From a checkpoint of a small transformer trained on Wikipedia: LayerNorm before each block, a variant of SOAP for these matrices.
Each number is 128 + 24 x the weight over the matrix's rms, rounded and kept within 0 to 255. Layers, rows and columns count from 0. Numbers have three digits each.

# layer 2 MLP up, 1536x384, rms 0.126, rows 1371-1396, columns 256-383
111092102108104111124150116149129141129131114159094090142113118145125166099130122127142148140131107115114135115142084119112083068112134129121109149130104155168142090086166156099124148138159135125165142111157115093101096127136124127117083168173128090129123128131075096143108113120140163127143157157151146144113110091133135093101108119145151104128135134120124141099120194089135110166175
146175159138149104120132119121106126114149095125098138112103156139078113148118088097103135116132131148129133151137142130142104131131104140111137132120182131131102168082146142141124148153116111109122120142137143098125119114122124138094139129133128185127123120127144108141160135116174097152153119112140083130155116124116076131133125137112134126136110133154161108130146187118119101141076
164117145148117215133104160130156160152091148174137155123142139151113166148179121078207125123116120127151117134128173203131178136093106119176122134085170116130066169092123113137155141126184074134102115138119122123102150163143167071114118179099149127090158107120145085111134163163130107142133095115131089169144113122119124132124140101176172109129136149133128119156151116126103120193160
139101116120122117124140140143052144109108116090129113110149074127095135143164152101110168152142122118110130130106107126142146181115136107148147135136127119141107089141136123129108130104090166112126104124112120102148123142161142116146122131103147119113107107096170137143104083108149132094133136147150143107166158099073092141143099120174071146105129142117106121154133142131146100157111
104159076143145154133144130153121092128066108155131142134105122128172142141108158116129114105099091170089104111121113170145134146176155120133124146139135085143142125161147113148094113111090120091158134091146135116141109137138097113109140164145117114126090082117119117109161101151109168150139104114160119169122102123171126117139125116161123174119132102128125144111146125157102122116135
102140141141161141152137152135132142136137097130128176100167090156179089117116140090150116133125135140125155145142188149162131118090136135148133140127156123140161158077171183175148181154133148147057140134122120137092141127128104111150133135159122108143118086095139133139151122089081115109127163121168135099124143133088142125043161112116114108069101146160142156120137144144176140151147
137134159102125124130097087172118170103122132100106139153089152140129145127137094142139123144088144148128118114142103129127133175142142134099138105158125144118106123124134091133158109106124128100160107157114096156174122126091181135139096120115141156112141134160129103168101153130164139122115107132157115141136103129137162129130143145159098170116120098120121147136130145160133127145145
108192160164125117138144144109155159167159171148134130124141096136130133154143168108125114133125102148134117158160090149158134107157099137116164138119125144133090126152150160176149128089118143126140136088130110121156129121099142108151103132079129143102169169149111110103070125112101099135098114102126158150113161134124113120121120128131120110098142143129151144126119116132100147133135
099135118154072133148136139092102122141127136115128118135114141134145117131132124138142165117122106154099132100136154153176150122113096158136117133071113178147162118109140124112170137097134102157131096121129183118140109083159128099084129087153139104129122095147120148132089118136164128084115152124121149124104148151107132127147121100149163121091118163097131126116151115115099112140123
078126104152138112123130082124146108104132124113109155130118142153150178089090131152156082124097145093130150125082135092132145153156132154123152145146120114090136146118112111127169100131143126173133127122126091113129130130113074122136143125106141136110148172087095093118132103137157099125146103171135151142163122139116114131113121104137139165109135133136109117145150140109110174138128
141104099144149133140128179109139187091121123104138132124135101144122126106167080091106152120097153166183097112160128153079125138118139077145103121184132170130094156131126165120140105131099159165153098184123091163104146120078134090118174122116109176188140141126129121115116118091137114124123153121138114142136156120112185126097122138151140177124130110137158101127145116133160131127123
150107072189100132086139114135136132129127120111105111168106130139167122139091118137094124106131114101189075154182123113148123127094081126112121153128120143122144122114123135117127139139114125140123128178135125132084093114174123158086101124136121160146160112138120169095141148131097167157115111107160126133137133152159114098117136153048095135107137099145083121108165121133159141167128
149121094149111142090135110172120143108145151144119159139156101131127159122135129121129119172094118073145122154086156114131135078137118103129164078122119142120145098130119092112154107139165132121149119120113142104148139124137082156140111089165154138151098111114123140113109116117166109164131147145135115125120156150121128129108134129115124149127136152124154132121135119118094156149133
106128133084148145140116130082067154133174144131117189120131129139148123102099167106146082116109110144130125088119126131085179120109144103129136117132116152130128118126117122118116163121088149151111162141115134102136161084147096111172139126169162097127113163136090108137092109100110124155127126178108110133095084138125121092130112115160121132115061124120155083116123137126111103119110
174156138191123142165138136207144094189062141138142128104179141139164113156178126168080113189131166114154106129089101101145100147135139139107111159077113115087137185178132114173094152159126144102121145160105135152118138114101104122159146133152108147147134121076098148140150082123163123132130113148116167114131177127153107122102103150151108131102079146169153136123096081137130170122106
146096146097146151119148133085137155156058109114096165151124129133162129115116088130144113125169130116121100119119096139122059171149103121129150121121138114150134103154185060078119135145134111106129117161146142159138148177136096140146151112128109128110068163114158121148128133120116146154124129160140096156161109124131126111158124126130151116121109134150133138147127135113134101133117
116115061159137196094157178156158110077140111091109151168134163119114136165144139138126158130111125127139091141148090155135215134090134113169122143073084161164138132084110179100173121118126113139123134161171130116111097118142141132063160122138154105097156120150137187110131167140125147111177076184140123151108117147137090113143123151153159126126101134134120151101158145106123063160116
130157091126141094127125141090102156133098146110118146105173137130143068117111120123137124121105133086125123145159107135097124146148164150118175125113122120146101137100152123098104130112148092125132162162130125138145107108135112104130105128180130146126128126143108148097151144107179136123125186159097165101111176096081118085114103128107119145145125170132117136164149115179139137096145
151115109143119139154145125111125107134122085136106120135098123137154127151127136097146116128109134091148099074150072153130108110178155115099171149167133145125094164075124116145145128189089139157107115122121102149114116111117102121154190103086097143091138151104111158114127173125130096122120146164111103114165102124136157125100162152117116153115108115154094129162154104122093163135100
145163130111144116102161165145119127138134105136120132119093097150129105116069138114110147086122132149129108113140118117094111127180131133171125142122084124147122129124098119152151163131162159149171107095134159158110147139117081128111151130107151166135147119102141104163144105166127144152129112115167102116139127101110128129169140156133127126096130138137138124137130108109137140122147
127147093156156138131131136124121130060137141134116148094144107127148117128128126116148098106156120109097146119117107144135148174104135154104138110120103145170143109136113131150152134116113145128114155153123114134135146080170109093126090129137170127122138158154176139097120134123097128149130130168094125067105120125145113122214150141134106161085144162152120156100087093112069122142101
122198110124140075070115148129117166109124140150158112121155110140142133128157090060113125169089120134127151142130124120126129102110140119193145152133170127111137126120118136155088118150122138136096107119141134100152141131105173147130131138135121128101114146130132113125160083162118125079153132102081126164121111077135128143155087161142138150120118121115109090109132169153152133137091
157135136089146122120126130110137134119141139129066116110108134111144113078139111143146146134147073142140127134133104167106144156109145174153126106114097072131123141138173139126147184122104164161142147174137142110151130131154106139109148120104115120126124120111147108146149111103137130143135129140144153129122150099112146090123130130123128157136127110142120138127120124146104112140137
095149108149108108138118147110132128104148139143139136109185098132130169113094140161124132114118131140178121154109113142166134129111131143129115093106150127136119118124159080163121158147117151145101134190108112158170114107095153131143098099130129124100098163117143131103079077081112067090127169124114139108142158094142139164124137092136123134106106105182140179153146112154153092087106
118110089132107109166126163056112165139129126129138126127162161127134118134110120136147110134159132112136107078127096108149103116097117129097144106158132107115079101124086109142159118131112110142139141168118157117089104116110093108165141145143159136118117082137078127118113129122133149141125106135119137170155106103136119130168152134072133097137120122156123096127110091126147117146138
125105120119176127155156129110153129106147121125111110156124125141138113116113096171161142151100097130142142137129104106141097116132147142095111153178113131144137104158159125136132098094166081161139121090115141108102147127124117160146088117147156137121137157103139124132090145130109127117093167124115176137112129134122167144124135129126111123079112152118140187109165129114118151149135
# layer 2 MLP down (transposed), 1536x384, rms 0.117, rows 1371-1395, columns 256-383
137148145117133136138167148163147130141128079138146101148149148134117156123106129125096105173139089125124118125142121086111145092131106125144107116142126125135132097101107125136120124124190187149122158123144157124122151102124129154105079161134151107146099132140156156134144121174107147099091126122113117150070136146102121155096104123129158082105146116119177147119107146115130123117134
126128125097117112092154166159105132139120141136140104099156119136130107080106143130157086148136139145145134096120126109116116156133102155109117116125137150130123122135125140150147189081139140142132171182106090116092115109144139130161077115148125145110174117085154121136140133095124085105149114101094112129116133107132072121171113133108121115118115131136124111137184165145130125142134
112125118106143104117125082120127139110110150093154170090108116131119111150127144094103108083145112136158086135111128090100093125069143106096105148070074151143140113123135079116152100163148158138140134109086115144108130151134173198125123164161091141101097127106121146098110140177130102121130183142154131121150118102166134083114127108096084097126121129120119144120097129132192154126129
117141171140121124091105090129168137151113141144102126089134142187101090151155093150145126113107079150160123108135136123116107140144117144103133108125134099127153143102083154134152119114142107121144117134106144119142078126132124139115090159154179090148103130095151133108133142142116101137154163123111136145123100120163158144129111150098117121141100111150154103131122105119113128124121
133189097139156129190110165196123161091160074115162098088152151112113119117127147057136162124121136157143145096148060091157124134157091083154163135159126081080149140132110103155117182126126126138127103135142110100123133138138148154154140109134148126142151148133103107118184086118117134132151172105155162117125100091161162160143136098104120158158093102137119093124138129123076117144125
096126136082127114134160144102160154173126177103118101119113141154119133162120117154100141136150186120144147128116128119131121120101166150146087135146120086116141093125090172064061117124088139125128095145135137113110139108105164090135126123125119124131140100114148157110157150159150137127141106103138057180160075139132131121131157134130127137127120131164103083106143128084114152112132
154126155114137132114084158138143138135137075114147116104144125124100122118116085119088112126089131095123120103142115109107102112125099151114154126136143168116129129119135133100164104092151138119173108117157129135129130110131158125130113104113111084146116142149126131129149157163148122126126103122113103146148125150102090101139115096142077149100108152174132122121127147141157115152162
142122123161111110114091131143128147134123133129131150122137134150155125135122153128115155142092138138178135099134097140118109115164124135149132146119133120168103106139107123133171115113155125125095120168127079129144149109159130141139143131173092135120158122117101149090163076151097122166124174123136096165128146092123177110156143127088152085100153096153110135156112208135123154198122
095124117106077127146122147155143126138117184109096092096098083151089163096147130114140161128127086127108152148106153116097128128113131117156114122132129168174136138148099145142117129116199060113175143098114148106113130115161141125104099176110145109144099116122096147152125119125126162125083125079197153109127118146112104138161127115090104074160159132115132130176157073149102163112088
129138118154095113130129152121138182122109149121124100157162094152141104144124141104148127123142120149053089126160128125119092101131115146138086118128116132173118135128102134155130140128104128111145129142145125124126115165147106148145138109156165131101123121127101145106101135097134147128110133111123122111116095126137105135128125119128090128144114146102129159117092147155151136131084
142117121111133158127151192144118142135104134143147143059083101155141128152117085132137114093133076081149086163084151138116125131106122137135122176122107162167150138135151089109124126095139176143070139117136106122153127135140159180143169133116135109086089112116098098096100119160087071154085128135129153095146082113122086139101125105119165088175139134086102125149107100146094097169124
125152110160129102081147148119142132154115149167140136107154141163126115108077138102172116076133118112158146133119174146104097092092154160124141194156119127112125158119102204141081155144118152160085115109119089105150104117104128190125143138134099110123146136117142131119105129142124121105061142153117136136118135133203152085097098105135193116107130127172111160127111096136147122112119
134137136144147148146070181134133113114135129140101069156121095144112124115131123125147134176159130135146146147108147175148119113123141128076143134132155121070142160130059141118158159108108119130161132103124096092123135152144136127134127141142132134142133164161125115125137102132094113100119138130118129115138117085099115123122098122114215108135110125144157091135118093162140121130153
109125108129136145100124111109105133122134159099097145124147149099144099100125122127120107134129120141128128119144120089121159120090100104101148091152099154158132118102124161114091143150125162142098142113153104106108166090113126151146141154103146141112124150140091146088109143149140130176127117135102101125098084138121102154123133115061088124113110137121155096149110149129163119153088
155131115079119116171116121170107084115120154099110124139124137144118148153114061164152108112137116146111148101120156118160112122142105160120156151135082140134128165117120089165136151116129128112088136128153092140137144133088151125159098125102076093125114106132134136153139158140095180121095132140118112159139101139144124149157118136112110137163200140128111120155112127126156101175114
086150148119120153105101176146139114122148136111143126133153138138130094132103108126084128092102158120115120116136139133153144150163152115123146102123137105109111153127136096121098110136118077116135144137098166133133149126164156149126095147157093180080123081109134135102132099094127121134105112149156105132150126113148122158123113117123104140111129087167155146103144112124136129120137
183089103121100146130140104132141121106104170133117128162125162136151082157131161118150110140085121141106116153124156168128160083087051080078115156086139090102174144123127120155084128184124138090117147120058178154137120106131089134114153109155143162137112114142102147109112140059123091115110148172115143164124118107146131147132155143169098144109149135175113095123121111131163146132118
103101130141179156128138122122131120184138084157132144128130123127082135139150150189150088097129155102109082126110182075153139124096163106105116112122096141085085081121111147138122155104134125125095138096122087154177143121119140107129102145098147109102095212150117115139103093109081113104122117152162164177141134138120105138135111130121141119151158096114136118124105135112170140174144
136120106123145097120107132100161127138121113105111113105127118135112121139179102159150123156081124137139145163144125109152098140144118105123120148121120089098115114109121077122139117081165103129090151128150100140148128150140137180107113144146156115135111137152128101097141131094137111092093135132120112163129136109114125111165138116131139133103136132139171106124115130104138134140130
116115147148133124168098140173171128139157167141122085122137141118116131127100140129115165091136135099139175156111185132144132092142156151111123170171163113132153135165168103164116130160119090089102137114113153111123134152140107167062155120157118154130091090128126117146133114149138078145125115134127126105164120096161142096083117108149155118154071121129172133109130088138119119124090
168163140093146120097102129114117141122094107147149135143140133129116104106171107127098120089108119139135131097128127150111126129111117118145168150140108114156124137107127142122148098130135121139135121136108122146159118125145122084148123126124118139122130156141133095159150117168136175115156156141129095125171139149116140141133107116099097142139151084122154104153128124110108105114106
166161104143114059145159096113101115125123111127121177111172152106135154120101113126142136126122056080132111126139148108124132096105143105164170158147158107162138126129084106133098142105115129118130114086159158114125121160071142110148133132119125099088149104119123110088103179140130165110181143107185099156131073130161109109157110138133150135132121156087148123158040076108171137145117
129148094130077113106116124130122146106125147137125132115146162107112099129157151120094109138137131113104105079141154135116124140078122147152111125112137105161160143113086125117121171097126144112131122090096145140112136140095148201138151192123161136139148146117124133149154144097176126125105141098128129127124115156161134116137169121125136149131124147122149120152140121141141133142135
156161115139172129113137141145101087101146114105114133153095123125144131116148157142121136133064106143113137151168108119141101136109087137127148148166090134101111126136166127123051142118124139109123151118130125115122147150097115119135123100172042144146117180149164124149123095172096166117162121172098167150151129122134158127095091130135163136162150122165084134101151112118088121120122
103136154170129132121129141135160091145153146131126156121095111105130111136118167126119113121155101133148132128115106117131160153177133110106137149135099142108122122110157153144093134133138150101139130111126104137133161151122134154109130146132118144110140132135120152141111133142161113090099120122140138101111123141091116124149065152152138143106144121122108149120162151130135151114108